Weights of a small GPT-style language model, trained from scratch on English Wikipedia: local attention windows.
Each number is 128 + 32 x the weight over its row's rms, rounded and kept within 0 to 255. Layers, rows and columns count from 0. The size above them is the row's rms in percent of the matrix's.

# layer 3 MLP up, 256x192, rms 0.0991, rows 181-192, columns 0-191
size [115  99  94  96  86 104 100 106 107 105  92 107]
[[103 146 103 135 130 131 151  80 148 102 152  89 115 104 156  95 129 123 116 108 201 160 118 141 147 136 119 133  65 126  96 132 137 115 150  83 141 142 195 167  85 209 136 132 153 124 120 113 101  96 126  97 154 103 126  77 158  87 105 118 146 124 137 130 128 117 110 129 102 159 133 163 171 132 102 154 141  58  94  89  78 122 140 102 104 164 153 177 106 132 123  90 128 142 111 120 137 113  82 142 133 131 147 204 135 102  55 193 113 160 101 174 135 135  90 117 125  87 145  78  94 145  84 130  98 185 108  72 161  68 140 165 191 179 133  65  92 124 124 174 141 175 167 159 149  93 124  70 163 128 104 140 115  98 177  84 110 133 156 212 126 156  87 112 129 166 178 125 107  57 148 199  86 141 138 124 115 100 154 156  67 135 111  90  76 126  98 131 157 120  94 110]
 [ 99 118  90 183 116 162 101 177 127 138 123 144 152 132 122 123 163 136 138  99  80  96 137 112 163 119 172 103 159 118  96  82 110 162 158 120 146 134 167 131 177  66 109 141 102 124  86 151 145 167  74 163  58 114 118 115  97 154 125 119 158  86 123  98 188 112 123  82 132 106 180 138 120 142 116 181 169 132 139 114  65  74 143 156 178 130 114 104 134 125 125 147 143 113 139 104 140 114 135 201 146 100 119 132 139 145 187 148 121 138 106 108 132  70 168 132  51  59 166 137 190 144 107 105  20  57 171 176 147  94 179 109 147 134 137 114 158 125 200 135 115 168 104 159 113 108  99 124  46  81 133 101 106 102 103 139  96 133 107  95 115 143 160 102 158 143  96 106 170 118 141 152 219 145 187 119  82 111 150  90 149 142 133 138 163  96 139 123 103 140 153 137]
 [ 95 174 115 154 149 146 155 102 154 158 185 119 122 165 162  97  96 133 182  72 122  97 184 158 159 125  94 103  96 134  93 207 185 147 177 161 152 113 180  82 150 149 115 132  55  97  98 123 128 140 160 111 131 114 100 191 170 117  92 150 125 149 127 203 176 117 156 131 190 101 169 168  92 131 134 127 178 135 111  74  93  96 159 170 136 155 126 108 116 160 136 150 157  58 174 170 148 166 139 112 113 173 147 113  72 174 121 153  91 191 117 104 102 126 106 111 166 188  96 120 116 150 121  99  97 142 129 107 174 130 161 162 104 101 140 109 191 121  79 132 123 128 162  72  82 130 136  57  97 148 141 143 127 107 136 176 114  79 160 128 165  80 142 118 142 157 102 104 108 127 114 104 135 146 179 102 118 139 113 144 154 166  82 107 163 117  88 111 101 115 183  82]
 [ 56  80 138  84 176  83 131 106 124  95 134  79 129 133 143  93 188 178 177 138 134 204 143 165 171 131 131 146 122 103 156 166 128 132 127  75 140 174  90 113 176 167 118 111 213 175 125 118 119 122 104 121 188 131 119 212 172 151 156 162 106 112 118 105 102 175 133  87 123 181 120  85 139 140 134 165 115  96 139  78 118  69 157  98  96 163 164 127 103 139 112 187 174 186 144 122 121 150 125 112 105 125 124 100 162 135  47  86 127 108 114 157 146 143 160  96 139  97 191  53 157  73 156 101 157 100 148 167 114 176 106 158 155 175 137 128 130  85  82 120 143  74 147 126 136 137 173 105 113 135 134 138 107 152 112 101 119 131 179 188 156 117 107 140 105 130 181 114 111 130 143 113 120 170 153 139  60 140 156 139 183 167 136 137  99 114 123 124 177 116 146 154]
 [ 96 149 153  87 124 120  73 137 153 119  98 132 123 186 140 160 147 170  85 128 153 113 206 123 172 108 127  93 121  92 129  93 114 138 124 153 138 116 133 169 113  77 123 172 114 152 147 131 105  90 197 152 188  89 186 189 151 107 131 171  84  96 132 159 114  91 148 140 186  66 157 121 163 122 127  99 134 149  81  88 145  86 108 210 159  90 155 160 124 154 103 154 148 164 155 158 157 138 111  88 140 135 167 164 144  77 141  53 129 158 118 180  96 137 118 137 160 122 156 139 133 127 127 134 129  89 108 132 112 167 132 104  69 134 153 108 146 123  61  59 199  95 111 148 115 116 153 131  90  84 119 176 184 146 120  88 113 142 172 166 127 123 100 145 136 168 102 197  82 153 105  80 162  94 134  64 159  81 135 108 160  94 139 116  98 109 178 102  89 108 108 155]
 [119 168 119  73 187 145 189 133 141 135  77  97 117  86 105 167 109 131 127  75 108 141 116 155  92 118 143 114 146 169 136 109 193 127  94  98  68 151 100 161  93 145 141 141 100 155 172 161 119 140 167 135  97 134 116 135 106 110  52 102 116 106  94 123 140 168  80 100  97  66 138 109 126 139 118 121 158 126 131 139 163 105  81 113 151 138  57 114 178 128 118  91 123 108 121 142  98  97 104 171  86 146 177 178 128 111 206 151  83 116  76 218 158 130 170  77 138 121 116 148 158 127 104 164 132 128  98 143 172 136 152 213 101 102 163 117  76 111 127 165  70 113 105 113 186 107 146 120 182 126 134 150 161 107 163 166 137 199 123 164 121 118 140 137 148  97 136 130  60 138 146 140  90 140 183 134 101  86 144 134  75  93 128 135  52  95 104 176 138 116 134  87]
 [ 88 104  82 184 173 138 114 111  79 161  99 140 212 139 139 119  83 154 126 134 132 123  96 143 112 172 123  91 105 149 142  97 121  99  61 141  72 143 171 161  83 146  81 128  79 155 135 145  96 112 136 133 122 129 172 129 146  80 164 175 146  85 127 101 140 114 105 114 140 177 132 116 120  91 154  62 190 160 147 135 155 106 129 136 205 164 170 131 138  44  63 128 141 182 138 118  92 180 141  57 101 161 144 116 115 159 127 149 141 120 129 118 117 114 128 110 157 148  84 151 106 148 133 103 151  95  91 114 146 123 113 142 104 175 142 143 140 150 109 135 100  82  95 192 181 151 181  99 172 118  69 141 130 127 161  87 133  80 165 134 126 156  80  93 106  93 142 120 151 106  90  97 105  81 113 126 131 126 101 142 189 114 111 146  41 167 112 108  86 165 190 184]
 [172  50 131  83 102 138 159  52 151 131  95 114  76 100 143 114 156 128 104  89  43 144 170 148 165 154 119  98 108 114 134 152  58 107 169 175 154 166 114 124 157 101 164 125 130 174 174 100  80 108 147 100  88 109 142 104 160 128 179 164 128 109 101 159  93 145 127 152 161 143 110  90 123 126 108 119  98 166 136 127 118  92 102 160 100 147 146 153  91 109 122 109  86 105  97 117 112 133 118 147  86  62 136 151 191 100 196 107 152 173 114 108 100 131 122 105  97 185  29 106 109  64 152 137 110 140 132 163 124 150 167 104 109 138 163 144  84 167  99 114 142 101 113 169 117 149  73 137 101  60 117  80 167 148 154 104 146 137  80 176 173 102 131 157 123 115 159  71 154 170 200 100 166 113 111 160 158 105 139 174 132 116 133 131  95  92  84 113 148 127  91 148]
 [171 124 161 122 164 111 107 161 131 164 125 114 120 139 133 115 167  94 178 108 130 153 138 113 170 139 143 103 126  92 158 168  81 153 177 138 157 131 104 186 153 164  97 149 173  99 141  73 143  84 152 117 203 120  81 162 156 157 150 150 100 127 161 120 113 140 104  82 159  68 151 108 163  89 124 156 123 105 108  91 150 179 138 101  16 111 182 155 100 216 147 152 125 181 170 136 120  93  99 145 115 101 142 165 119 102  90 102 120 148 115 173 108  91 147 136 135 116 162 146 154 163  63 122 200 118 125 149 112 151 143 157 174 118 146 134  81  85 171 134 116  85 154  97 146 150 193 182 122 109  76 148 156 167  85 121  73 127 155 154 157 142 101 146 161 186 193 175  88  94 162 163  88 165 102 127  65 130 142 139 125 144 109 167 131 126 111 130 142 116  89 118]
 [ 78  86 108 182 162 112  81 158 151 145  64 130 132 131 100 154  99 162 100 172 225 186  93 110  91 107 121 126 131 152  94  73  98 100  94  72 141 169 120 162  81 139 120 152 126 174 112 165 152 158  76 133 138 116 107 142 139 125 148  92  99  66  56 126 105 136 168 123  77 138 155 127 126 117 126 129 180  84  68 125 205 116 142  59 148 104  89 181 119 160 150 161 109 151 184  96 182  81 173 140 170  66  85 163  67 107 116 121 157  59 153 117 124 136 134 124 125  88  76  86 109 139 152 107 121 150 140 134 124 128 152 142 144 126 151 138  95  96 139  84 148 169 105 141 135  95 129 157 157  56 166 104 130 174 110 115 150 189 139 124 152 129 121  98  76 143 170 149 120 113 134 117  72 113 142 154 126 151 149 123 111 132 117  88  80 110 118  83 150 113 133  96]
 [214 125  86  81  67 121 137 185 175 101 121 120 123 124 180 135  86 106 121  92 109 137 171 108 146 161 108 135 141 134  88 130 149 160 161 146 171 113  92 106 185  91 106 137 155 104 127 158  95 169 152 125 150 119  80 159 147 145 123 129 147 152 103 144 148 118 101 166 138 155  65  94  95 163 210 146 195 114  99 135 115 123 163 173  86  89 129  85 165 102 117 145 126 126 124 157 128  52 174 154 110 104 119  89 128 167 137 125 141  68 137 137  97  76 145 124 134 146 124  95 132 151 121 150 165 172 138  67  96  79  92 175 141  92 139 139 133 155 159 133 172 123  90 120 151  94  95 154  57 122 151 163 109 110 149 135 117  79 148  88  91 106  44  97 117 154 118 139 112 164 121 193 126 127 154  88  72  58 153 148 145 134  83 157  69  75 118 139 154  97 126  65]
 [149  88 135 152 168 134  70 134 160 143 122 150  76 109 135  96  76 146 111  97 187  85  98 139 156 104 110 152 127 133  79  96  89 139  72 173  69 124 121 125 154 138 117 177 120 152 106 120  93 136 122  96 169 121 107 100 166  75  60 128 150 143 153 115 175 171 177  91 147  84 132 181 141 122 186 139 131 130 178 148 137 137 109 140  61 119 149 121 150  96 112 168 124 127 214 116 120 151 124 139 109 170 109 148  73 120 131 161 104 188 100  71 175 131 204 151 123 165  81 128 197 163 173 187 126 110 154 166 130 124 195 136 106 135 152 155 115 109 165  85 157 120  90 153 141 121  94  73 109 137 155  99 157 177 149 150 104 186 112 151 112 111 137  98 152  50 144 120 113 125 110  88 164 109 105 161  90  94 143 145  87 162 137  98 146 134 120 108 127 201 113 175]]
# layer 3 MLP down (transposed), 256x192, rms 0.0948, rows 181-192, columns 0-191
size [109 102  96 102  91 104 100  92 108 101  95 102]
[[112 101 128 128 132 150 159 109 171 143 155 137 137 131 124  96 164 134 140  65 113 156  38 151 124 162 140 142 114 116 109 172 145 128 119 119 105  84 162 139 137 142 132 120 173  65 116  90 173 136 164 137  83 139 133 138 171 116 116 160 141 166 146 113 102 154 129 101 173 137 103 212 126  80 176 177 115 104 171 105 186 119 131 107 164 137 141 105 139 188 126 127 170  92  89 222 106 125 148 116 123 142  90 127 102  79  94 160 153 124 130 142  68 174 169 128  80 112 131 126 139 194  70 127 123 130 151 102 123  58 147 104 143 148  77  73  82 195 127 205 146 103 153 132 129  73  64  60 114 130 123 155 105 135 114  98 101  85  57 143 140 142 139 150 114 205 140 142 131 129  99 139 129 167 121 151 102 105 130 103  71 139  49  95 131 139 116 100 117 137 133 166]
 [140 144  63 173 169 130 109 116 166 149 107 122 191 107 126 123 135 174  98 103 140 106 120 141 107  44 132 110 138 130 117 126 151 126  95 138 177 114 137 132 166 126  75 153 220 160 120 175 130 116  93 174  91  93 142 133 107 187 143  29  59 134 189 106 120 172 157 132 127 155 122 140 189 180 114  94  96  80 154  74 145 133 123  87  37 146  84 137 152 173 148 105  88 175 131 147 149 135 179 137 124 117 100 127 126 155 107 149 148 147 106 135 105 214 146 148  84  68 139 182 113 186 132 108 141 102 153 104 110 145 124 144 107 144 143 134 174  93 116 121 114 121 134 157 149 144  57 112 128 193 111 153 176 175  91 160 123 149  86 109 154 120  96 124 124 140 134 119 118 137 172 110 146  78 163 122 120 180 153 136 127 122 175 102 162 137  85 136 110 175 155 107]
 [126 129  92 177 184 132 104 117 137 123 107 145 112 131 183 150 112 126 101 114  75 107 156 133 198 117  89 123 135 141 138  63 171 152  83 140  81 117 150 112 127 139  98 147  95 136 129 119 110 114 134 125 117  77 110 127 133 104 142 107 124 143  87  96 170 111 133 143 114 134 118 130  93 180 114 154  92 139  98   2 138 125 130 198 134  96 156 143  97  99 100 130  99 144 199 128 138 134 115  99 102  88 164 116 126  91 118 119 158 171 135 127 156 180 100 106 139 144 120 109  96 138 107 119  74 157 107  95 155 104 131 169 125 174 187 124 133 141 130 154  81 151 132  95 151 169 131 114 150 124  77 255 128 104 156 192 117 101 156  60  95 124  78 168  98 111 123 196 161 127  55 147 145 114  94 107 151 133 116  76 122 123  92 111  94  92 146  52  88 132 110 114]
 [131 145 151 179 178 107 120 183 160 157 111 134  93 128 190  96 122 103 120 118 204 119 192  88 166 126  98  90 119  95 164 141 146 120 130 143 142 187  89 136 140 173  72 116 143 137 188 129  83 120 121 117 146 109 121 122 106 109 160 166 139 118 134 112 151 138 108  83 100 135 148  91 132 118 103 121 130 157 126 109 163 138  81 115  11 129 111 101 112 161 149 126  74 122 129  94 166 111  67 155 120 144 148  76 135 157 129 113 157  80  81 204 137  67 134 112 101 134  86  80 138 122 106 182 129 143 132 130 113 109 128 217 155 146 216 142 114 112 133 128 110 102  91 160 143 127 101 112 131 185 133  57 102 135 120 114 133 122 138 116 119 135  96 150 108 111 133 117 158  87 204 179 102  89 155  92  99 163 114 111 204  97 165  76 184 124 138 152  77 108 129  96]
 [151 150 189 138 151 145 192  98  62 135 130 131 138 144 132  96 159 149 150 136 113 152  96 169  78 111 156 102 134 169 136 149 118 125 160 139 126 142 131  97  89 112 194  75 165 117 110 154 162 147 158  91 119 104  75 109  94  84 112 108 156 129 109  41 162 126 145 167 159 117 100 132 110 134 185 128 148 123 184 217 150 157 135  91 139 110 140 160  77 144 137 125 164 147  70 178 134 155 154 160 170 153 151 142 166  81  97 135  92 111 113 113 115  95  66 162 155 137 115 159  96 142 169 146 177 129 102 149  95  95 190 113 221 159 100 178 124  86 157 189 121 128 145 146 130 109 134 166 143  90 138  41  73 142 107 133  82 155 139 124 129 142 159 126 102 173  76  78 176 134 122 136 190 100 115 139 139 127 102 155 156 150 106 135 106 159 177 123 128 176 172 151]
 [119 143  90 138 122 104  80  74 140  85 136  81 140 161 100 135 143  84 152  97 135 125 118  62 214 147  98 149 112 182  83  58 105 160 133 100  87 133 138  86 107  81 122 128 146 114 100  80 113  95 179 154  67 122 147 104 139 111 167 111 178 167  97  88 179  96 169 165 109 148 129 157 108 125 180 103 135 164 149  93 120 106 106 177 163 124 151 149 144  81 108 155 125 109 132 106 101 156 156  31 105 105 158 138 136  69  86  97 143 150 138 136  85  71 168 139 140 159 178 153 153 111 135 164 119 127 166 119 218 120 135 116 160 147 121 164 165 163 100 138 132 129 182 108  94 143 170 107 100 103 109 196 149 140 122 147 106  60 113 142 178 114 183 144 141 148 105  56 131 147 159 146 117 143 134  83 133 160 150 199 118 128 130 134 110 135 152 166 156 158 153 168]
 [135  89 103  82 114 136 144 112 127 108 199  86 129 160 122 182 130 171 133 156 159 128 103  85 136 113 159  86 133  90 106 121  49 120 182 120 123 183 107 120 104 102 148 168  81 160 191 174 100 159  98  89 121 122  78 153 155  65 109 175 172 106 123 131 142 113 169 180 145 136 140 177 122  84 158 184 100  81  83 174 146 126 128 168 128 116 141 174  82 136 140 196 131 116 110 104 138 131 153 148 130  69 148 140 148 169 135 102 170 159 102 127 106 106 144  88 118 186 110 113 113 111 127 182 114  78 136 148 161 109 137  83 109 199 162 111 130  77 134  73 176 155 148 122 170 153 161  83 101 103 181 137 103 198 103 128  89 113 159 100  86 136 173 132 116 128 109 118  92  95  83 104 112 128  45 138 104 120 101 134 153 203 131 139 143 124 100 101 121 182 105 111]
 [104  87  95 180 144  70 118 135 116 134 131  50  90 134 164 146 149 155 141  57 129 141 169 101 164 128 161 132 102 173 107 182 108 131 113 147 177 147 144 106 127 152 151 161 163 150 159 126  96  91 125 157 133 160 101 134 141 123  96 142 154 108 124  85 130 134  58 109 186 162 167 152 116 140 170 117 127 144 144 159 192  95 173 168 103  93 125 128 107 152  24 134 108 129 101  98 125  94 146 143  89 102 175 120 181 143 175 112 165 166 121 111 118 118 113  98 137 163 154 120 107 158 135 178 159 125 148 116 145 130 116 137 113  77  77 126  87  95 154 141 182 161 136  82 115 157  77  88 111 123 120 134 121  95 160  49 148  98  69  99  90 158  96 171 167  79  39 131  97 158 175 100 132 105 130 167 122 151 116 193 115 176 132 112 136 115 176 131 124 205 162 158]
 [132 122  99 124 162 110 114 120 134 151 123 196 147 155  95 135  78  88 144 143 100 159 151 125 176 133 104 117  60 137  99 123  99 167 153 176 133 129  87  87 148 163 111 109 152 125 141 117 174  58 138 131 154 120 124 132 193 169 130 162 178 153 155 156 118 120 141  84 152 112 208 130 157 168 177 129 135 187 183 139 127 184 157 108 123 144 146 129 138 136 104  86 181 180 132 135  97  78 132 189  92 134 117 157 150 150 106 142  47 168 175 167 151 103 132 143 119 141 105 109 114 135 154  88 135  96  78  77  79 147 162  85 121 123  96 156  90 147 114  98  57  93 170 114 117 144  70 133  93  83 166 118 131 173  75 130  45 148 141 104 141  88 121 131 163 181  93 146 126  82  92 109  89 134 124 125 120 133 195 149 172 149 124 159 101 191  87  99 114 178 117 144]
 [158 127 105 164 134 124 128  98 141 112 139 145 107 128 108 162  69 127 147  92 160 129 101 116 194 112 132  75 184 117  91 142  97  84 193 149 196 178 163 144 104  85 113 157 156 128 172 101 171 128 111 115 203 178 113 115  83  97 122 124 141 104 108 148 148 131 129 151 118  80  94 137 103 165 117 135 116 129 176  98 143 128 136 154 148  66 163  67 106  58 135  93  99 162 111  99 158 138 120 138 115  90  88 144 127 175 127 183 115 157 160  87 112  77 116 151  98 102  93 125 121 116 183 101 110 208 120 143 107 120  96 171 183  94 163 132  95 152 213  95 132 134  89 154 161  65 104 133  91 149 186 157 156 132  95 100 112 130 101 109 117 139 117 166 187 131 105 127 135  72 153 162 147 178  88 104 180 114  58 149 126 131  78 186  97 108 168 105 107 147 118 119]
 [ 99 106 121 170 109 110 133 163 100 178 156 105 123  83 140 159 131 134 105 157 100  98 174 109 130 148 142 143 102 144 102 151  85 157 147 122 165 127 130 186 188 144 153 146 102  92 129 120  69 121 226 148 107 144  76 163 137 120 189 170 101 162 177 198  94 194 147 123 136 115 142 106 194 157 139 112 110 102 162 125 158 128 159 169  88 158 104 196 140 133 153 146 164 152 107 172 188 147 137 112 155  89 152 147 119 124 109 158 100  95 115 133 127 109 128 119 114 138 137 133 203  98 174 116 160 108 130 149 145 111 140 129  90 128 136 208 143  99  96 182 205 144 141 102 112 166 148  94 138 127 128  75 179 153  86 115 181 177  74 181 224 145 150 144 108 119  87  81 166 146 149 115 121 133 146 123 115 154 106 189 116 131 158 151 149 153 161 129 115 179 160 155]
 [104  90 165  80 166 151 123 140 155 118 161 121 123 160 138 137 141 100 153  94  52 149  90 105 130 172 117 106  74 145  48 148 116 149 131 101  95  84  93  60  95 145 105 116 108  77 135 178 115  92 168 125 139 125 167 102  71 162  72 140  53 139 143 113 131 173 151 162 130  79 137 112 108 149 101 189  78 169 179 137 165 136  82 127  84 102 128  95 188 117 196 194 162  99 106 140 113 133  68 167 124 112  80 137 122 133  74 113  97 115 166 121 172  83  87 106 110 118  87 147 162 112 100 104 110  75 159 137  99 116 124 158  92 107  42 146 108 107  82 128 127 131 117 133  81  68 165 111  82 142 140 196 157 114 109  85 140 149 132  97 122 132 130 116 170 158 169 139 127 110 130  92 170 142 151  91 123 127 158 150  78 109 128 168 163  95 167 141 130 144 106 128]]
# layer 3 MLP gate, 256x192, rms 0.097, rows 182-193, columns 0-191
size [ 99  99  99  87 101 100 110 104 107 101 101 109]
[[ 84  90 137 108 146 145 154 131 126 111 106 127  65 113 150 132 122 127 146  85 117 164 145  91 176 105 134 123 147 136 100  91  92 145 130  78  90 186  92  88 119 155  66  89 164  83 146 192  83 136 100  97 142 190 144 115 134 109 144 122 142 113 167 106 144 146 194  92 115 186 122 149 124  87 190 175 134 115 173 191  94 102 105 119 108 176  79 130 177  86 153 170 146 110 145 112  94 130 126 116 106 165 138  60  60  82 112  85 123 136 121  71 106  45 165 152 138  55 170 131 124  85 137 104 143 147 150 146  93 152 164 134 115 130 160 164 171 122 133  81 179 119 148 127 109 131 159 126 157 124 130  89 142 131 164 149 126 111 143 181  82 142 130  87 138  94 148 116 188 133 144  87 183  64 159 164  95 100 117  71 171  94  80 113 105 162 147 128 153 127 144 168]
 [114 123 115  95  93  91 144 122 166 190 185 166 188 148 141 126 114  79 157  74 162 154 147 147 139 116  92  83 100  93  61 172 203 126 189 123 185 189 194 140 158 109 139 131 141 174 125 114 135 155  88  72 164  93 153 149 174  99 177 120 128 153  96 126 107 132 146 118 157 123 148  96 113 186 164 128 146 100 144  91 165 148  89 123 130 181 156  92 122 142 102 154 151 115 207 121 166 157 154  96 108 151 127 122 105 133  88 100 106 133 190 171  97 130 176 130 183 143 121 116 145 144 172 101 134 192  81 122 138  77 113 121 124 173 184  75 166 119 106 189 105  66 172  86 105 190 170 114 132 155 107 123 129 144 129 179 140 145 124 101 138  77 128 108 159 135 144 108 145 119  96 120 168 141 153 126 126 194  93 142 106  94 132  77  99 106 123 110 137 111 118 166]
 [ 96 131 119 132 107  94 189 107 166 102 145 190 144 142  63 129 122 154 120 160 158  51 111 155 154 160 160 108 159 124 125 126  76 133 132 131 134 109 151 168 137 178 122 159 202 120  98 147 179 169 121 102 117 127 125  85 154  98 102 154 130 116 133 119 110 150 126 150 170 186 108 220 133 100 175  93  96 139 148 155 113 175 133  90 157 112  67 146 111  92 136 113  97  45 142  98 114 107 149  45 140 129 119 123 127  98 122 100 147 195 166 117  36 100  94 166 169 150 128 113 113 140 122 104 118 156 176 166 140 163 109  90 141 108 141 106 122  72 163 100 125 110 137 156 158 130 121 109 137 118 134  83 135 103 132 148 152 144  70 142  83 160 170  21 141 111  98 144 167  98 130  97 131  89 112 117 147 188 164 146 100 105 135 131 128 134 170 105 116 113 220 132]
 [110 200 147  75  87 170 121 137 136 100 142 109  93 135  59 204 177 124  64 152 139  76 127 131 159 119 160 115  98 111 205 149 137 114  82 129 154 127 141 188 121 183  82  97 111 113 119 161 136  90  98 163 167 162 150 145  90 153 147 103 145  93 187 135 125 162 172 100 161 133 131 129  77  93  84 197 148 111 109 115  95  86  92 178 169 179  87 136 109 120 136 101 117 130 105 144 204 131 111 131 135 118 111 124 175 109 118 126 121 132 104 151 143 183 156 118 127 104 105 141 160  88  65  99 123  78 136 142  56 152 146 126 123  88  91 177 112 137 108 135 120 105 139 136 126 110  91 126 150 108 107  86 215 133  80 134  99 124 125 154 103 143  98 142  63 165 145  98 146 132 108 205 189 147 142 131  84  81 116 101 105 127 139 112  99 152 185  98 102 127 182 127]
 [ 73 144  97 105 114  88  91 133 125 179 103 169 138 107  96 157 128 167 141 139 140 153 128 147 125  87 164  23 130 133 111  77 137  93 115 188 133 171 102 103 154 144 128 157  79 220 182 108  78 154 100 116  98  82 164 142 124 186 202 111 204 108  80 119 142  60 135 110 122 106  94 137 112 127 165 145  92  82 120 159 134 129  32  74 143 194 152 115 132 141  75 132  91 101 127 127 111 140 102  96 105  97 156 137 154 168 187 149 121 140 141 124 113 117 174 129 135  69 148 126 196 103 137 152 149 116 136  74 121 131 120 140 144 150 160  99 129 137  85  80 123 195 143 121  91 110 146 142 153  94 136 103 122 174 142 156 121 156 106 119 168 101 139 136 193 102 141 117 137 135 138 115 154  58  91 172 118 121  73 113  92 116  83 118 104 138 158 124  95 126 133 136]
 [105 148 124  95 102 131 110  84 152  98  90  84 107  83 136 159 189  91 157 114 138 122 161 154 143 113 132 154  79 128  98  99 150  73 138 142  72 180  80 153 119 118 138  92 140 107 196 137  86 153 100 122 108 176 104 143 133 181 122 115  96 114  85 179  88 117 128 111 116  86  90 121 121 107 115 194 120 109 134 154  45 136 108 115 109 186  78 101 143 151 120 146 155  87 131 132 176 127 126 105  91 112 147 125 115 136 217 114 104 165 138 132 160 182 111  95 110 138 169 121 186  93 183 118  71 122 156 113 118 129 148 150  47 105 178  93 122  84 117 121 157 128 133 113 110 123 112 102 150  98 181  85 152 129 114 160 134 177 137 144 170  99 178 133 172 161  54  62  88 104 131 123 140 121 148 123  66 137 165 169 110 115  88 130 148 103 204 187 165  88 120 104]
 [122 136  83 158 103 167  92 103 104 104  85 172 125 112 181 151 148 129 107 144 151 172 156 175  85  91 107  93  85 161 137 135 187 119 147 134 178 172 106 129 129 106 124 164 157 153 159 181 126 113 163  78 165 102 187 149 170 109 133 164 141 106 121 206 101 171  48 126 101 179 120 140 143 110 169 178 152 113 185 133 124 157 116 132 133 158 161  62 102 130  94 113  81  92  77 117  93 117 114 147 148 112 141 130 153 131 134  99  99 104 110 125  92  96 126  65 109 149 140 114 138 152 201 146  58 124 127  99 105 151 156 147  87 177 131 147 140  89 121 133  97 132 107 125 147 166 104 105  78 176 133  54 112 112 130 154 160 147 144 101 116 151 114 108 137 115 144  84  60 129 162 109 129  54 103 186 122 127 213 122 162 148  70 117  61 130 115 142 129  84 109 176]
 [ 84 140 107 110  75  70 113  97 149 151 140  80 164  99 154 113 118 180 124 175 168 118 153 151  85 148 148 107 112 105  80  82 163  94  97 145  55 166  67 136 128 152 135 159 122 129 183 189  95  79 118 142 143 138 116 166 130 115 118 103 134 100 129 200 107 145 174 126  97 125  83  94 133 147 113 151 132  44 150 129 146  74 102 124 170 145  95 143 128  90 127 188 119 110  91 101 148 106 168  50 176 117 119 104 161 192 185 130 131  57 132 128 115  92 117 108 119 145 128  99 122 107 153 151 163 122 144 111 152 117 107 111 119 167 141 100 100 158 118 110  96 182 107 124 101 192 102  98 132 180 125 115  98 123 169 128 154 123 101 105 140 143 170 102 140 106 189  80 119 172 123 147  83  86  57  92 150 112  99  83  90 127 160  92  44 113 154 128  67 102 136 141]
 [ 73  89 127 138 101  74  55 176 157  87  76  97 151 156  59 145 117  90 139 146 155 162 101 153 107 113  94 110  95 143 169 139  81 106 103 116 188 149 128 135 136 106 176 108 144 122  82 116 127 127 102 162 127 131  44 126 144 118 164  99 140 120 133 130  47 150 225 123 131 118 102 132 150  61 116 166 125 120 114 189 204 136 122 126 181 132 154 145 122 128 156 125 128 151  67  68 104  98  98 117 203 102  97 172 112 104 110 149 128  86 124 139 178 178 110 141 115 128  96  39  89 107 161 155 148 104  97 140  96  93 187 129 184 118 148 109 144 143 104 127 141 120 136 183  90  92 136 157 170  67 118 132 135 157  75 128  87 118 138 123  85 116  99 112 106 164 122 135 153 113 123  78 175 178 140 168  90 128 158 110 162 152 128 135 135 124 147 118 175 128 129 134]
 [172 102 113  75 133 108 142 130 160  78 108 172 161 113 130 160 151  96 128 135 204 132  98 150 176 105 167 103 148  64  93 122 168 122 171 130  92 179 112 177 116  99  89 175 156  98 111 149 103 178 103 115 152 163 206  65 148 134 122  81 166  81  81 142 126 110 201  79 108 159 117 135 102 128 124 119 116  82 143 151 147  98 125 137 188 173 158 117 168  87  96 127 111  89 115  99 118 118 193 148 119 126 112 123 155 139 153 187 176 131  78 165 111 173 150 158  88 135 149 111 135 164  87 131  72 153  69 116  94  95  78 104 101  75  97 140 106 118 124  98 147  38 144 213 154 105  98 158 160 144 160 107 138 138 109 132 146  83 144 183  86 115 107 141 166 106 172 134 158 141 152 115 130 132 123  99 150 136 126 105 171 141 138 154 122  77 147  99 156 117 120  79]
 [ 86 101  93 109 150 140  24 151 161 129  95 147 142  95 117 167  97 129 151 187 157 128 113 175 201 154 102 137  89  96 130 145 110 121  85 173  99 166 113 113  94 131  97 134 105 150  83 116  95 159 138 102 101  75  77 107 128 120 110 114 204  92 168 162 108 135 135  88 123 175 140 123 103 117 186 130 148 174 177  92 162 136  84 134 146 130 134 121 123 103 188 106 111  91 190 111 170  94 107 167 203  81  99 138  90 165  93 182  71  95  99 138 155  91 142 100  89 100  98 150 148 146 144 205 117  90 144  91 106 105 125 169 105 128 113 139 107 164  74 104 142 148  96 114 132 134 209 125  95  71 122 153 137  92  78 133 119 110 115 165  93 111 124  93 155 106 103  98  99 146  78 160 103 121 153  91 126 156 116 169 102 140 133  82 131 140 174 104 147 165 167 155]
 [113 141 129 133 169  88 142 133 142 145 155 152  37 102 128 131 190 173  47  88  34 120 195 141  84 137 101 164  50 175 137 149 143 158 142 112 182 111 134  92 127 135 181 114 140  71 111 119 113  99 124 100 132 161 204 136 144 144 142 169 136 181 128  66 119 139 150 172 130 115 118 111 132 101 100  86 144 133  72 139 118  94 118  92 103 159 135 176  88 170 107 185  98  93  60 119 147 171 141  74 150 130 125 146 121 123 129 111 148 121 106 101 106 176 112 137 128 130  62 110  82 147 131 141 131 137  88 154  94 120  79 136  76 147  97 149 194 120  95 147 176 141 111  86 102  86 107 155 111 133  99 130 115  82 113 157 127  79 158  93 109 138 177 108  78 164 122 131  72 113 134 121 126 113 166 166 153 152 125 126  93 132 205 137 134 114  91 139  71 144 116 120]]